Part of a small language model's weights: rotary positions, 7618 steps.
Each number is 500 + 25 x the weight over its row's rms, rounded and kept within 0 to 999. Layers, rows and columns count from 0. Numbers have three digits each. The size before them is the row's rms in percent of the matrix's.

# layer 2 attention query, 256x256, rms 0.0562, rows 83-95,115-127, columns 0-255
077:506479495515513483475458475526491511511518537466488486546537498510498467497486524473497514501534526475545539497506468517490486507495493469527503497517499528503494510503501490511481511473520484490449520505529553527487517516522452506490457451508520490494504508546498486513509498493509449504518475464499480543511509467497514467508528520485514489506483497496501502497470509431469492499569549490532510481455511508477494485497494445516526481517519453466525451498491455509522494518505508501543459479508483490501486472467535471473445500520502464506503457519459526429499526513496472509495505488521509474509515505514512454513502493485550485513495517551495545502535493525502483491527506485460545516469520469482513485529504462519526516506526499502487496575505489494486523461524587
080:545475479466516549519475503502494491480452550489519502510512475522487519536482498488473505518503485455453510523480503523504535510526479481466517483480527507461549536522506484509470511576484506491496479526481520501518515542508489506513527537456462470467485509487486591448514509504483515486500476542462504536511486473508479500516476461499488513532503483493478491470504453470463475525510504471478537467487506499491491527469559474512512486466541460496468457473477524493504522515459487494494506497465489484502469462466504470488508549520519539493482539506510470520491509465481507511506519464498478483510483476520465492462517478477484533511540457519472483500508498518493538535495481507496517468538526492488521518490461524485481538475526472498460465462514486510493499477469490
094:501521473519505512501522522502502518531507490487520526493496514472476506532446532490486510486470480499527538529534471472535454493482557499505520488543481528514468478478475528512506437488503490504497487478517516539515470512531448534477479558527500537576517453515501493475514498519499505478496529560507479507480510510514505467506513499449488478463523497484471495511514503501521489519480490492490527499486481481551514501547478418464492496521527526494534458519480433505504510516507494485483530479464499536539513490544544463478468497486528455505479467496524519505507514536496532500508489506484507474500516536538537482465511539505507468478531511522500512510500489531525480468512511547501515522497486486496536472501452521522466506513553506470510502532488501515481505491512547
104:512485517533520551470506520516533520508513496500545497491532509520493501459481452521471523509543546483497509485536495498512507515470509508489525484542520499505415465450461497512508515517488448465527528468517500499486534472542525466475458507516520472491527471557546527499485517522491460490556497500561489470482498543477514524488533515440471511494482512478515505514509518500519456515473505523536471501498489496492471501478495487478534525477474489501457453496484472487474501513491470499504473485497496489525488505485473462510514511521486486537473465462546528516487499482509507525503490537493490524504477529528496509498509494485542438504523487510502527521532527497543497470513537514462470507495555463538512472499500487450497488496484472456485495490543552489496498494500518
080:530497516525517553483465494503489475533509520479511510483548470496478524470449527508475507525500531468466502494522477481536542522499508542476547499528509503506485468464470500528488484473488467482498505462490507501507551516502497505464471545527523503465512449549552509495479517546456480530526447494533497463508513512509476498495496511475482547475502526492523497527514512497520503499512520479518471481487519494502470525500518493490516504459478476507428414483527464482510517468479473465509470465509499489480499477513493489528518510463511504489478513477501525484524485477474517533493518529513474524510498485489485519509535482455536474485516452511476515530550557486520531512506500540490507482521551492525504482487489497498471488521495449411495494484527521504495520494498511
096:487502474475487522543540529503497529459498487503519529458456517517494491520472481501476505469503505496499535499510508452523475470451480501483482479469457498482485504506516519514505557499504506516515513504518544508517498458550561447529493496485488508527519534564502478498549494526555506492492479447487486488465479506511506479528483515485492486514499503481492520479452531512437498465529492506527471508533491500479472486486496487513513563488468511490467514532497466484497514504506497512507502460502548496527492512515516540523501497510462491518548456490501462528522458506482523479519503528507505491511502477522517574475508496523478483513524481472530512500518513494546548468510535461491488538454481508493553455491532457514509514492512539520540550496502520485505526493481530
109:505494501532508502472535486496470538496524512481499482492487529485497503462548476473518465452479497524516543503507508489450509526505474482513487510513504459542449517530492496517540515469490497487545511480511548501468501486511431487524507501478493468515548479521507502443540485491503506507488502521546508452498480495501461528549498508483508514439476531499520470515478538514498471477510451515526492496463453479478498528511459496504486527530467516529492473509538448486502513501489496516497506446474517530505516500513478501489482484494469492483488462446475532456540560505517514480525475476477485456491526573505521480525494533501489462515501518514469458468513474490489505481508514496452499487488504509481486499502508498534532514509511478510458483486526462526443499510479542
120:479483476491497483542478476477473516475515499548446434521484515458530525502465459509497516470481520493514527508464492479483504491552504492478488506499508524527512503486493482485509565519489535484503432489520498508499505508525495485497535532490504520503508505547480519517517483488450499513518524496491499498493477483509468487491505497510499521524451512513479509520458536532503542462494487486492449512495498506486501514529535540497497495477541545551499475467443501541477494484502472498457504463489473539501545509499452517494480490467517528501491553509457445524480437477549463466496468457503473482489490523518510505483510486486502513482468497542506459492537466495510542477527540505515499492535497495487523507482530484508503472507505496504425524498505455532496516532527494
110:537507484484513449568535452509477475487478498488525507493521492487539480497490484520477552476509552518487471460473482517497511478499503487507490484474500531473479512473512492490533526504481530504475466490514500481535530490479519509507539495512522502512521478526524465510472507512505530520515512496533538538537499517509482431497512479547525523526477494522507471483492527488525502491463513527515502489525526470516491488468512496444502517504490551551424516520507531493482471462520482499494508479531529529517486509494431473567491491466450512513503516475532513507528493481506509520536477521477473454498495486487462532508509439525465502541487502506480502505487508516518502520520496471514508496483471530538526532491510511479496473513442478474524513523503533491518558519494439
111:486515522472520463516463481505472525490480506543520470505471532490458517490496498550492498446517504515494508486442541513476504525462500491487492507548474532471525473519494476480468500453527475503476477498494502486548465512562518499491487501481514457553511494480540552492486512517495487484529527502538513512517492495539486526472500534505479449491497527507463490469474512542489457518507493506519506496459488482483484502488558508469539442517537514515500490469524522483515520473496469519529498486508451518468507468538531517542528532510484462459506526504464483510463530481519555516475472488478544487472548545522494484470514504479493483477507488495507494510505496523503511466475546505464494529456496524476522530479527498522532490506523540510503527498482450498495476501499470
105:464518514493483514484557492531526512490536511533551502509474490529467523515468498513485542514490467485549532537462533507490514487539486497523505491494520498498491502522527488477483513498502512469491466517440534513489519545503485476496511452527457482548496475463477508500426501477485547521425519530497465487472518503509489500499511494532542543519506515512487496522526505484472484542520474473503489543520476467531485465504498450484505546514483523515497539450480531512498492516521477514496524524522522473500490494493494514463521506516521499531505487543565456481484535478511525470492500542504537505474494504504500508494545491500503499469452504529508496468484475530564490534511478500500501531481515448487521464469492518476491496489502465466537496517508515493483450474492490
107:482508530498476558526536504516494486466516526445473489516516500470466449508474483474534475540475477490496488494508493522480493521515495468478495479506511529522515497508520521538541479503489500477521530524475491495519502501493497470484481465509453536503489546472500516486499509504490497502505473496519523511457490504485471494500460524532509533501545537485510521464528511537465511515483498498472508485462465549471540497469510511544461500559526511526489480520512525489500505487502511505488482431542508507498512515501572544523511498479475536527447510473523538491491497496509525469535457515510494464516481503545547514499464538533537528488465513531461457509520485491500514516520480512482465474554535519499510533457505488526537480479523490524506490483498451510500523463508560
124:506495501516476462501455499466464470487474479484489465503492511470487499515479513501506501483533518475513537459519498544476545542536524474521579522511506518485476477465502483476493527509513483467510513515466512496555523481522536464519526523524536519545505470548532465464507519535505509500520525495533501470504532510489479524479479562457504534441481492503508511511549505491536518469505450546521492484485454500503456505466516530483511502472495474533475488500524480518442494493480502493497496451543469472528519514494491500506484530473483468501499474481508506541484482478450465520502496426459532502497534481515491524485521496498480527521523513506535492495445483455513492513542537528525481495505511492482495503511527459502538497512475496495480472486511530513487509497498507
098:553571480517463532471519507479486498543536493477514474493516493476493476464525518483489521482508501440498549484506530504504520494509501523566466495490504515463481477488476460497490513488519455488498540501546502503554556468514489469513461500509464510526530520495499506444504458488476511515538479487489472559522473513483502506508479501496531526488513525490475516486494492509482525499538475541511488470468470483506509506475527472466511449488491455507473485481518524520534510520461529511492460519512529500549508488482489475524503506475502487567494472494482550478472471470501509504476453517478462491513456499483489470546549500529470496481489457502508522489522493494519510475460475534524499537522487496531483516523466525504518526499481519518475463542476469492497496521515510
081:526496485490488522500495523517504487484530509479507489460500485516517509524505462516471540510540491496466506548498491469542511467489514474493544515423491495493513505488476479460518495491535487468520500464471494494492542544507503527507510523479471494474530480489467522491495459480474467498520508536499466531511496513528440485522527462488466522488515479506496520479543470504493516504446512502471461501481513519498483559488494477529466517476559511495476483503517513504514520520458533477507511503494492492504503519496518473490514539451535543521495459528514497544476541509543557537483539536528448496501553445495514523482543515502479474515469456518489491520504462539502496484513493516492513468489519451512491509470474492494489476538505521485473450498499477473475537535465472
090:521490477552540524527525506456507474479514499495521494497468496490522483501470490490489489536506544469480490474519513508541482509515518506434492503459474487515495494503523504556565485519552457474542464457495453541522504511525498557472556516532488489487509471486473535480532500486482487489517497465502485504485496534481504518503513532507476535478536554486506498501473526526494570504525480508478542498499557480484515558482519532507507499530533501469514528499490513459506500518510475566515503471491523511527480491492500537482502468504566474499503500517542508449508507484508535506525494504515502459480504463524494505487467522528491513520498558511493503522497536523468497548539523495476509526477519487507494538514491490520493489510490456476535498496492535512498478503468529
104:542477493499488504461505492492480483521513498507470485507557551496464504466512526510468504479475505488456499462479528494523529476493525461459520519521504487514518461492510510543512443503531458510509474479505480509499483475487530481477507486517505513495510513501497492481551535549531471505498529464510504497527529504455488468522469485514519455488464484525543502506460493465472477485490492473506480489482524475535563523515484582530521529539466512529487477483544528465520503520529443492498499498456529538490502504530522493533513523480516481504459494463523563469501507497489475470512506509517495494525500501504471432477470507503511489488487469501497519513494474473456513565506493508460548467477486495504492541512487469502494511497501465473510538473546521504523477497495501
086:525468500503519568444500483518459476507479490479500488509588493546477486466465514491451525498451516467481509494489538492545510487519538495499473498505516504474525497463532517538460471510495465478494495457496469484528520458511526490496497545503550513499538523540500539488496524485462471470490483488478516489520501546495488486475490494478490472506469537493509479555445483490491515539505537443511494467490505464518528512506488539501511512495479482519464442475515501502478482472479468471513470493525532491523484482525492507525520483479533488481484506463544536489457489485463487529525550530502498511523501466528494483497450483501517487488493496492479528525501477482505498533513461510480509487529540510531532516494474511504508499501505463459505493463527545481504500500479477
117:470512474526498470509541544499479517502578491506519517462475505474471511511523470525526461502517490543502493505518495457452485526475478554481516545477510517493494485514508489522509490537487538491536464476482558505521532532506481518514514484510457478523523475504536496491575501530534501518499504481473504475504481469496517520524484453483481460475513483519491495515507514532509501549482508529514478527522460457459517462543515526491497482507455454488488511486511482507534522467528484501468477454496473512488505487493495522456503504535488487526533529476452515524508482508504500484516460536480459536487460486453495496470501514492511495505475525526549476507480533512525539519475521497489516544500486526450457473508523457520487480455488478513486501500460516486532513499474503
107:528461544523479514428486507516515511521524527449472506470486525478541541482494536523514459481513452570484509479501462526498463491504471502452510477542541506464470486520489485485476532493479511493502509522493565509501503478542506500499498479496480536518497537488460500502486490517502510522487532495506515478501513480528506511522499537484482507489480468509534530498498525495479505475501498505526529472485487525489496514471493505455516482503466500539462509523560477476527515475491521505509510506491494536534510486495511520484498487483461490485483478491499550434486506501485527489518465481469523496472507557533505508498478513538501527499484482501500514545528537513505508517512550517515519469510535524520462469435537458462488554477489514495485492476465521472500486530526574
107:520514507499479498488476476496478465519488477522460484500473512456518505530528455512479539506522466482557497488474536510480522484532415502524536523547498505485495493454533523483486514469514489516442500491487475523540494485492519509510488508510517489511520476524498501514525484499463463545539501476491498488496496495470453516485518509441473494471524508543492488501520507507537550474534470526530481502480515516508522498497480485506537492516528529528534443489471502498523472484499489485507531491522498525519519504502460539485525493517454454541491517541493498474496517508527485513527489484497493558537530483500571488493554488478499516484490510489545477465495487488523460483532517529529495470515508506459514458485531516475531477502510530476447493474507531493488567494500478
112:553484493480496475511518452527498515457508512539489498517485487462508458518452496514472516501522525554522493476487479516476478496512476479517524482508508550435466488542527477542507515510494512523503462490507499533549482498493523472506492485525527480487522499477536554480469528504532483535490571494537465498494499526515502508466493536534527493488495485485489479538473502482517492466479560495459526544524503488525534486519523471457497458508476465500453470549501531483460489480475456525494517545486524523527560453476501495516489498494501548482508476508520482496479505494534513472496496456512505477495502524513503548497492474502496485507515478506441483519532512523507510508514499477486479498475512505514511527532562522508511514529456504473509502502493525488541516536519465
111:505504497475536480459500499486494509497509464477518502503506514497515519449457494479482496474494491508480527504507462489464534513535564503491506536498454503501463471499533479501514495486480469502488491492509529485533522505521532524468508546470460496478534508515495523485495552519478494485543518522507481497462515502519500480447525502506507492551483535487466497482451476519527480524494486496464505492482482462466514497478512536495495512517521476520491517476522514496517478535529483498473557496498490506478480482526501506471492526494502509497508497532498498532458534513512503510509465499539505508522440467509535501437521508487474521448531454488483501524498491504516497498444542545475460457486523555459508537583521517549544504508495477492513494531479523468493501486492420
111:534504522489507531483514508492535504493513507471531517506482521522498500465500514522493515532514512490538530525520462481528525531503508489502470482501512476529515489481533504518488572599492508492496509519446539498504510535509479485504508514497463505537482524519500502508482534503530502526488496470512448541503482499507510510485540506436552532478530463534461528480528524503456507524489493514516488489499499520503505503501452459487498504538497535499475491470524523498465486498462529466505523488465502444489463499472497482482520491504509491538529465498546512501531536471511539490454522476499500505485473537494505459557526498492505499511518493494498473514505505550541512529496493501497481518495562515438517503449527511467445543501536482506469471483507464515478475509492461
113:487514434508497526519513481483496444481492495470527496493510550509481508483502485463461502545507459542503524491474442497483523519509472459470523455478484519566525540471498513550519467511478496482503484555503511481511498532503499516496481448503469480515474524483502468443516529480544491472500445501501538479486512500506494490462500529509526524450518522551484504513522459496516484506509508510489493492483501505494476490463495482458475452500523502509489460470489524473509499492502525483516484480522510449532489494530535528522490534485500528510487539546472512484501513551458531526477492517495509468538519509512522493546520521509507517504495502502468530536545500493492520522461500550482499497473516538511528494524541509501537521495523471506476532501453481460502554482478499
107:508483471502472477496535486505467517527495475481487477541513511474522525520488495505501522509537536492553485498498507515534491500532512503521515498505508516474501469460503512446511500480499499538453527542491540508524486499487509499530530502538494496549438481499548541492518487490497496522521497482484480474487520508511521510469489553489443478482485533518474492522492524459517509552488490538500482471528537531481483511476506519490535479467477529455441477450482493536501481517511498494484489457555487483483465510527466522551438461515531477469489506486441493469465494479464509509475505455496513482480457475517454497496560499515508491494505528509518526493505484476532464512493522506493467474520502537536525518469474462516488500496487470470491527522468481453520477493491485
# layer 2 attention key, 128x256, rms 0.0542, rows 51-63, columns 0-255
093:496503527513504505552451511494457517470490518503512544484527458475470471520486499525475484484530481522515485500525472512494495514467491482477481470478493446500468467565506479519493506507499498501515462470531474545488533507529529527475553489499500494489486480520547494499546478511473523489519504466496539452456516486491501461488512530521518483538496509470489508508501521488524493528499547521495555526529510493475493530473493501539502503464553479488504488480537477508537450507518446511494549512479504524505543450548450507465509506486483458488522504504458504486526534490474507533522485484472550522497489488542494533445487472519477546510506532503499492510538518465539524473546523498491490476542499509509490507507508515495461492517491495506487488474519517544476521539482476
085:532542451486457464536498493511478484467531540480512503534492472441559512510492528505500570542542500544496454474465512533474513508462504515494491455520501560499471508491510511465466501521478499488482506518501484475475500496502497485531468496490486498519478448526482532507475492481537451522502495502491471470473492468495532470514497503475479492518492502537482521501480478477486522478495485508529474485537530540511502481470488477499486491466474471511526481516483518519486525474491485492514435517558478465508476490478512457537501465470505469501543510494509511475471496530516470499507531512481462489489500462500519510523509481492485501474461494486497524525492521528550482545480523543487524487569501491443537479492478472504487518473463482492476516472476528481536492478516508
088:489499507504523466509471487482455517495506470507509492504509493501556479480564465537503498485469507494468502478457526514473542481527433525523510538476516527476481506566480530494532554520451511507494503489491493509511528487479506535506472479496531489470484491439538508506495492480552505514481466501515515519483514507522507504468572474499482487483511510487477450494499476477538505510488497493485504525514527521530529476465498531541545496471478456511527486487544512534523476469486524495506476510498478487490493507474534539480523473536450514498458482521516500472549516485479459533520511526486491500546453463505485490513503498461496496502500465491571430482517506476512481517491546527531489477523502513486467508476490509537500478475491488492460504486517485523519521498526491
094:496510523491508459546491487573485488499503481499493472516487524494482475482503512484475450528477509518504512487470499493458460504549534546510495442515518478509462519506553477484485530469510476491485492511513525507474486481536512518496510489483513506458490553531507515508495488535484483512507498530480503489498485520505434493527502508523493500493476502477516522538507507495506494523515520504490478515514510459499463469557557472465507514512518502498488503487518485475532535510459471539463474499513493456521495486503486524470524493509492492513556488509457499458480502450489528544466549512499490506561492502473496486537499475532504563456513509476489510544486563543523501473481521487539525510550505523524496510516480537458502520536455524533496532507513521539504495465482471
150:536512464484485492487520459529472532520498548512481529523525481504530486475483485503493529487549511501463474515509547529500510494448474465466482461500467507491497514473497538524525471476475489505513493433507500510536534458488534508493480489501462466500563501491532488483493503532493485500509513519513472460493506476512513473496470536554471465488521472518476494449507501481456469493484505509514518455488502502528499533463438482502500510467446445504472473512550511479553506480483481494474477498542496506506501535474468453478510481507487466446513505499509496464506480523550513501531478501465495511497519499498468510512520517491483500540490495503487523528525480509518569531516475507456473510507494514503493451494518484488508472498504482475522465443469516464534509516497525
111:544468481532478506452490471515478507521494520478473468477534487504562479518502468503487493498533490470521528511528500551519507479486469495498497505547506491515446456482477526522515523543510496480527532497481540492529494464528489553459506480472481536474524482493511488485487483562481518498494518501531496504444517503439494501499489476524552470488507521499471498466474514474512537510509489513531502480487528500515488493474435514507500494462494520497465462499485533450451445454478498466515492528513475523484554507506482467451517492449505470508482476469538515447462498491524492494529531522486483511536493453527487511486491481492483473491505478513491506536529508484469512515564538512494521527498513512545504518514500499525495492490478531469502512476516525495491516535511485
100:476509534456514506524472525500482512537488516521508538446531515513467505501482469491489452476492498526483488529506486491493507470527516508460503529514476511485473515495473524500486490518536420466501554480518472490480475531471529450473483535505510515491515515565507479503519488517509477495497506478485481470483519508550518477526523537462515513521535503514489530465516545516496500485549506538473519478461487520444500533484494523531482525488530489500495498505476493475456502541495484524482524504432488516510514493490508531538485510509499491523522517513512505530511519443468497515476477491509551543493482451498488497481484469499523500468455475504541501442475469499516509521431463472489526508496480474495510494526469527519513494533495522508475475515497489463489476551536536
109:530523507523484491531487470505480449451489520445470504527538463509506529520467517484528541516480516552516507493479450511555527473512511528498517522483500498481547488491491574524502496484495517475492501518469511504503509516482505463486509537479525515517495549515504500502496477480491495471489453492516530508511511491505509485487479496513532472530496463490487500574528521514485504506522471510462446521489513508465510492521539522476482491503499502492526506507437521535470470531508496475472554539540469486517518500477504509565492493504534534485489530471508460521505481522442518488482501530480507520478479511481478485502512513491527508505459483477526483482498466532498579462459466497543493473511495456503479469496520452496557494474502489514477528511491527536500499486490495
106:491499513540507468530521516489519514545539439509472470547491524474477490490539467498522491506525484496552497509526479506482500509489509497516556467516496479503500422496465530498495469485530529536499440555462470512497519505484553449466510506482498536537500549493512518450447501540537490491518471488458486517516526504488532516522488443496508456489463486524513476497535466505526502478478502509525517470495482512513533500477494487524506499517514501529519554511511496532440514490501526481543532537537483514501503499501556468526483528513470479525504506497454491497543490501500518487506497497486500504477526521498518490484470515486504525540506497483509470504493481504473430497489495471518548530493514532465502506513508533526502535460488528516530517492479505476530468497491491
104:489459474480457538509485461504528477518467492477467508538519517524514489519498487492484495496495487481529522487503464446466470522488488537493497462524509485490538508505465526479505527525505499534506516526521478514478454495485542469475463475503429486474440507465516481520538492464513509507465497544505545505446547486507528508483501509492479488450476521498530471519501521516518520464513482493504513501463511488544513489511530507523497502476529489506518563540487503547486503494501484477498505511503509489507479553496491538549477526481506465515488509529502535537524470534540487498472553468468462468536513524466495495503510497524516509485511506532522475485478492528520513547480456476506516509510441470524463520493495515521439509444475514502491509494506466495482492479531537
099:509509546496543538522502512499499494524494502507502487522523506466513490494470547498528522496490536500487493517484546520531465496520518514529526463500532542519525523481484541481537502529521485489482519453485533491476526542480543497492501520538503518478435509515496478514486499490491523524529490482540497487520482492543505527487527488545477522506503504509550539473489492507457493467452513472489513532516486546489475527461523486507528475467506555469478482529457582474472517486528496502469478504477524490481481522466503501509497472503472511495475540488455506455516512510481503521533511493484510504496447497510509509513507472465487526454502530520443502479470566470495456490492463544503486484511470514527488492532513482520487514469504518482548494464505545479508528490468539
107:502471478492467517524479494492434491440526513461507490476496493550477513534462507549464491510495510506504498545543490524427510478492503527472472494520485496526490459490532511529540495452475455441513477542525478518488486517476489522508505498487492465477500525481498491516479454507499514481497475523486509508500519489583499542452510460484485496454528471495527520526472492490504417500454484488505522463487510526504498565468470527485516497484484512493527530495526512476526510529512499489445505517516493523544508470493488497512499501493515489532487506539496517482533464509490507495506492496496506485503485483480493477484490485529468498510508473517506474492482488483485508476557491517468537503512464528494556539496478471495503495486492533481501504472553468458464522525472513
119:497470485554461445539486498458485500490467501528491506488548509527478550500492472522495503482484503510483471483518478502506495482481448534501487496551466497529516565509496497525536500499531515479527484520498502477483519517501525499490516508485527490470547512508499517488484488485486510492507477484468528455494499492504511496519478501477452508509491464491544447486461526537509502481527479488524505516494485415514523514501496497489513511510503499491474511491510501490495511520479516481502543532515494508511535483515498528524487516498464492436531575512505500512443500535503497478478497493480509506502543473462481527475521463544509529505510516493499515500518532397514516467538469508505534543504503516478532509499508505538482497480534519530506496581494504492528563483519471
# layer 2 attention value, 128x256, rms 0.116, rows 32-37, columns 0-255
095:503490533500487507511494481509492429503498498500481500468476529507493527487537496495445499494517494500509484518494493525505532508489528492496492508520509521477532485477513474494501498454478514489474558523524454471482470468508528536475470527480469497489509483499461475501435517485519543474498518515534514505491516479477531513529506520516494472547503523494489502535471462519475537517520454513510506481485464473454500511537531497501456440524478453469543479531522487458464474537521524491550498523494510457503468503491462478498487515548489504479493494519482439478505554542501446480534515519460460531506520533485514465469519515494510467495494480483497506495477473491553483532537497492509540472509533479496522480512512500505517434503469511483518532536503494458496478525490521
100:524527506527484521480469493496498478514508554520502473500538489491529467555536518478478457454474504502500472538524474525479509478506468492484475502489455494480510491501474456505488488481529464538518495483527495514524513483526470555448528493485517500490439516498494490460510513483539519510496520477523511456533503488526444516503488469515473527494523499474528505531468484516475469467489533498514445515543508515496528469513476503561484483480483464495503511533504498479548515535541529462531480497491472519406560518449511532466462501447520493501518497507523496464486480524532503457485503501447448530507516487487512517486501502512494498524505487533486480515501498485491508515506476491494477489531492502480491531490508500510504476513530509496509476484515440477550488491499485
095:502539498482469505491531509496501498471465512505476479504498528511519497439477471532511523524543480522455497468515508484485482502561474508516474508503518534529507490531498462474498517479512528509482485542480494475465484507483509468498534529531481458464518521490488488522522493542490501475494480513490449486541488516486471474518489477485519501497529498482464493474447464519520463476492536505530482507528519492497522525489486545472508486475481487509486513532493535506534531500516518489510460487516490500486485489476497536506490491496486576471427441499498470487485521547535498492528487487536489503494555524451521513513506445524452470495511482466518511467517526474503550501490511495491515449487464478492487511490490479530455559550479531508491484544509531552524512479495519
099:466464521485455513517449540481499502526473530475531488445487523502477522493509491505466468490479489500511497528528509506479455498522539511513472512523481490513498483472458504521500446528518530504467522508480507475519523563518513514512510487479474510506521521457475496486504438531550510504493505493508493483502497486533516534526494494527494464495499510529513453492489487522545543535527496574484469472497488511513519508535509520551509491480518495525525418505514487478545482473496482503501489476491517453499491504499526519492449559511512485482502486525509505506497496482470542528476510489498527434531510497545508478515521556493466492486507534535523545506470470486519469550481535508495502517479468480521519524494526498524477545489503506521558509510521480490515491476508535
106:524514501432452490457491519495478469516507536490475513528535468493558536510525518539471482516493500518528486513515500484479468522518494523441457492497474532531528497507465487457486526461499481533493493463500527512542521508470491520509508505520519478533478524457493487436486485525488482524521465538512482487532519501503506512448529488485492487506498478534476504510490518514509530471535526536509496514502509529528475489476509462500480519447537537486502488493484497532516495511505492474480510510488526536499484514455507434511532535524504502496430529508475479542477499553510525499476473497499473477507516499541515475456498487509520472507508480478460497484508512544557502537505499516512494514543506475536542504531525534483495500532477490478489508485491414514483509509487506
101:461494526511505507498493499478483497507520496528504515509508459512504497524551503467520501489504508511522542518510518483544524467482496489495532502513513489464561487528498514491447498463476476558508508457478514494484547518479489498492453467468480471468524457491516511547533508518498456481501518526505512519545502463480532484514498521513445451455500531469465528495501467500475475492491544498453480529518484485489468495510463536566530464553482547479504484483456514543511501434515503464490471538473543512508489510513504524508475495491490509532506498500469415518482511493530489515475494541549493498493526445494531536524472500508459483487531485469494505483478523520517497501515482496495534533522500497464484508490512500465508502503508497482481523493518543509490522480519494
# layer 2 attention output (transposed), 256x256, rms 0.0804, rows 64-68,96-100, columns 0-255
094:493462506501517501491495526527477463482567502489515477533498463466515494528503522478495511516549482489428473476488526534521507537462500530506510499512506475487525443494513529459554484522506465512464507488515487448520525530448497493495505509496518517491474478465517493492508498511497542489492494513512483500445484449535500513511510485516557500504513510522527534485513437504546543507516495519502499518496537474521480537508528536528539484481476502514497472547525482490513518507511490522470481495503542444493478538450485526492500486469534496487499528515500486464516508488452458512520528497467503497478510472498503454506491549534476494527540509478467490538511510494516492514502472477487570473522512511513474473524510473555467504463490475478506479505501474542506532491508469
101:568452491453476532447513479491477540545505516558502485499503492529497508510497513530477472485474516522488479569500505526517492491495465500500502495511497510502505498518542451509522497487498484485478512477448499507552495489553496563451502485462472523474505474475500514480497491499516451525539503530477476529534514483497474494442473480518508498493519516531508543498461512456455534452513519495469521480505532466499502478506490474511493487517522518535478534508503493542514501468503507501540503502520485465489497473483500535485503512458494476486504483464490504443457522514503488509467468486454497527515514501477523490559490489511486473518534483477463494480512517491508488463501509440477457476532469503510461500454537502495492466531467461499488493519459505532507501501502516
100:492477432462502476516497490505522518495453485521473487557486496465489517480466458507504467532477476511542510475456508513515521473554528514498495471484496489513529475504496495502515499478482529489511479481525514507484475519478529524526509498498504489508468478496494491556517531532507505501431505518469504537521490469504535518525491486513519499517497485499449487474492525503534484482499524532539478519493542480513544497455471472509476514530498482537474498499444471487487497485509501505489494532512504493483466547540493482514522523506498489522448503535483518461543533466528464491521524502492462474534511510488519502556469492547483514484479487493549501455572525462513534466454509507491535486457534519518528504495512532529500498527514534513505548546509533488522489501509454
100:474505507533475517503482440473523507516499491486464499512487458522508534462476538484517520521479511457503498493524473492497510501515532534476484515499524496484519497496493477503498478546508519509475471498470505504499535485516538521487505472494496512480505503462489507501509493540513535492501487497510499469491479461497486496524493501466488488496499519468528472513522486510507516512514534478470477495480515505538528560528488446492525493499541496448539451456499477468535531526507548509535476548485505505514541477496495498463548489475515546505502524455480539530513491462486466548518533535476549480544480440519461522522549558448474476504472495498479515507500501525555485515508509551543522500562531481467507463493458512489475533513504478511496475498523474490513516474511509
106:503504501519486462513505484449489479531518513501513503508502506454551540469523485516490477510478498522483504510533510506495526500528489502516448497479502549531489488481570499478505516473495500514501468484487515487512521509514505507500523520540481470533499493520465463484485529497543528498499501517463517450502499493549495448507498494505441491469475501540512523512492540549528493501501535492484499490531503520542464496455504511485462498465520479508495470525494538455449470496465499494549516506511527489522502459468499522511509520494507526480447506512463529505500493499507511480483481436503491467520481464487512519452507530474490468501531491480447553452471462523486503513486494534484468496513495496533476518520519521487505446505473481540509433470531484507532525545514447
092:536480512493522496502529448503507479537467525516554521471538499511491437498490483495476503503549508505463519521491530501458534506496529491444457517481495493500491496456482487508535502489505499518478500473472497466539475524526528504493501555509501496529506474505513477467490523484495503446497502498485533475474487470486496515536514522545469520485516500452549519523520491507505522486488505468518494510483478517490515489554491521496501508508507520517560475524510508476488464523454526462564487541530489482495477525521497494540507488528549516449492505564482564489532518526498494514507520456479491523490518490493557478464473504482493487512518491491453504475515471487473511499485509481479497518519495519485499487498481480516473438508514486504543525523568481496530532474507449
092:538500518494507472500485498489483499514469503548488485474589493459498545459518525487510448468487513527497528476495535489499530519466477491435461527474498487494466525488466485488496491537460474517522477492520460509478507527536480512494474465534496523482488526510509487485498483477518445459525497571462490505505490518502511474529495489520522482492509497505519505463527518499488494497498541483483521466497474475493504484525479519512516471512507543500495492584489493509507515514472518512487531491480458508516515497482488495474463424459466501499464491487524530462524471485519511515469484496485519465465535462464479474539454509521497493513498460506530462455493497476537510500532501483504486537540490478505452479489530481509486505480516517493471488529506484510488500537490561
095:516513561499514477519488519542529490488502482493466481545525515469502479464499484468509550525512527515508500487533501495521435503534485488488461457511491483512523538527480476447517517520526498531505505506504558505523507498470534517556489455478538477495481501492532499477486481505467473511476523541504492502504512483491562527541533471480488468510484509502543547508501507496509498500501488493456507520526481545497490494489494514502474493533509543477528484504483505484503507457511519534516544497480526473506510499498522505514488492454498451513519482504452523500518499510476543519491522504546460469517499473511534516484447530510524545514484502551488519513541514519526563496528488480506513508510512487516491467503520471531545532476483527505424440466482495506499548519492495
095:443486504480514524501502491486483483489499507494510522533492508465520550478472510438485536519506484512538476490528487530496497469470463507523481517463462438501520447472490524522540508530455546472493520481505518497512547489506517543506501489537503473520470499518497497493472554481516496520532513501461508517512466504479474475515482487498485501528537517566528467510546532509508538583511498515466500480492501479543544521516468490463466479525502485462508449499504502488507525517459498498440505479519514501496459477463491485516484471496453511507468492481500529496485533474462489531486502499512555490519458504499535513489479530522483489523480453550530472497533505522505521493502513508527493498501492509497500481518521506498469474517506556476500514536460543513509524477484507
106:527466476478504546509522452517522483499521471483498502538528497513499521468546497540492450538497502534529505528523453508474510485472468491482507504514508520503490486484514480485494473544494463504535515469490525496527500542483505512506502497492448490512497500535487524480508480480501494503497473531478501474505483499509510509529512502507512437528509449508505485492520506498563474487550489545546491482516497521502529465437501548507481480486515478525484486516507519538465506475545499449490525468454459525493491483490500474553477479532457488522452532544500505471540453508475514489521508485466472472459508479503540504500483454548478486496512513501506508511528455527501517500500485522554472544500477553504502510479518522512499519492461483518508572489493483520468483495473520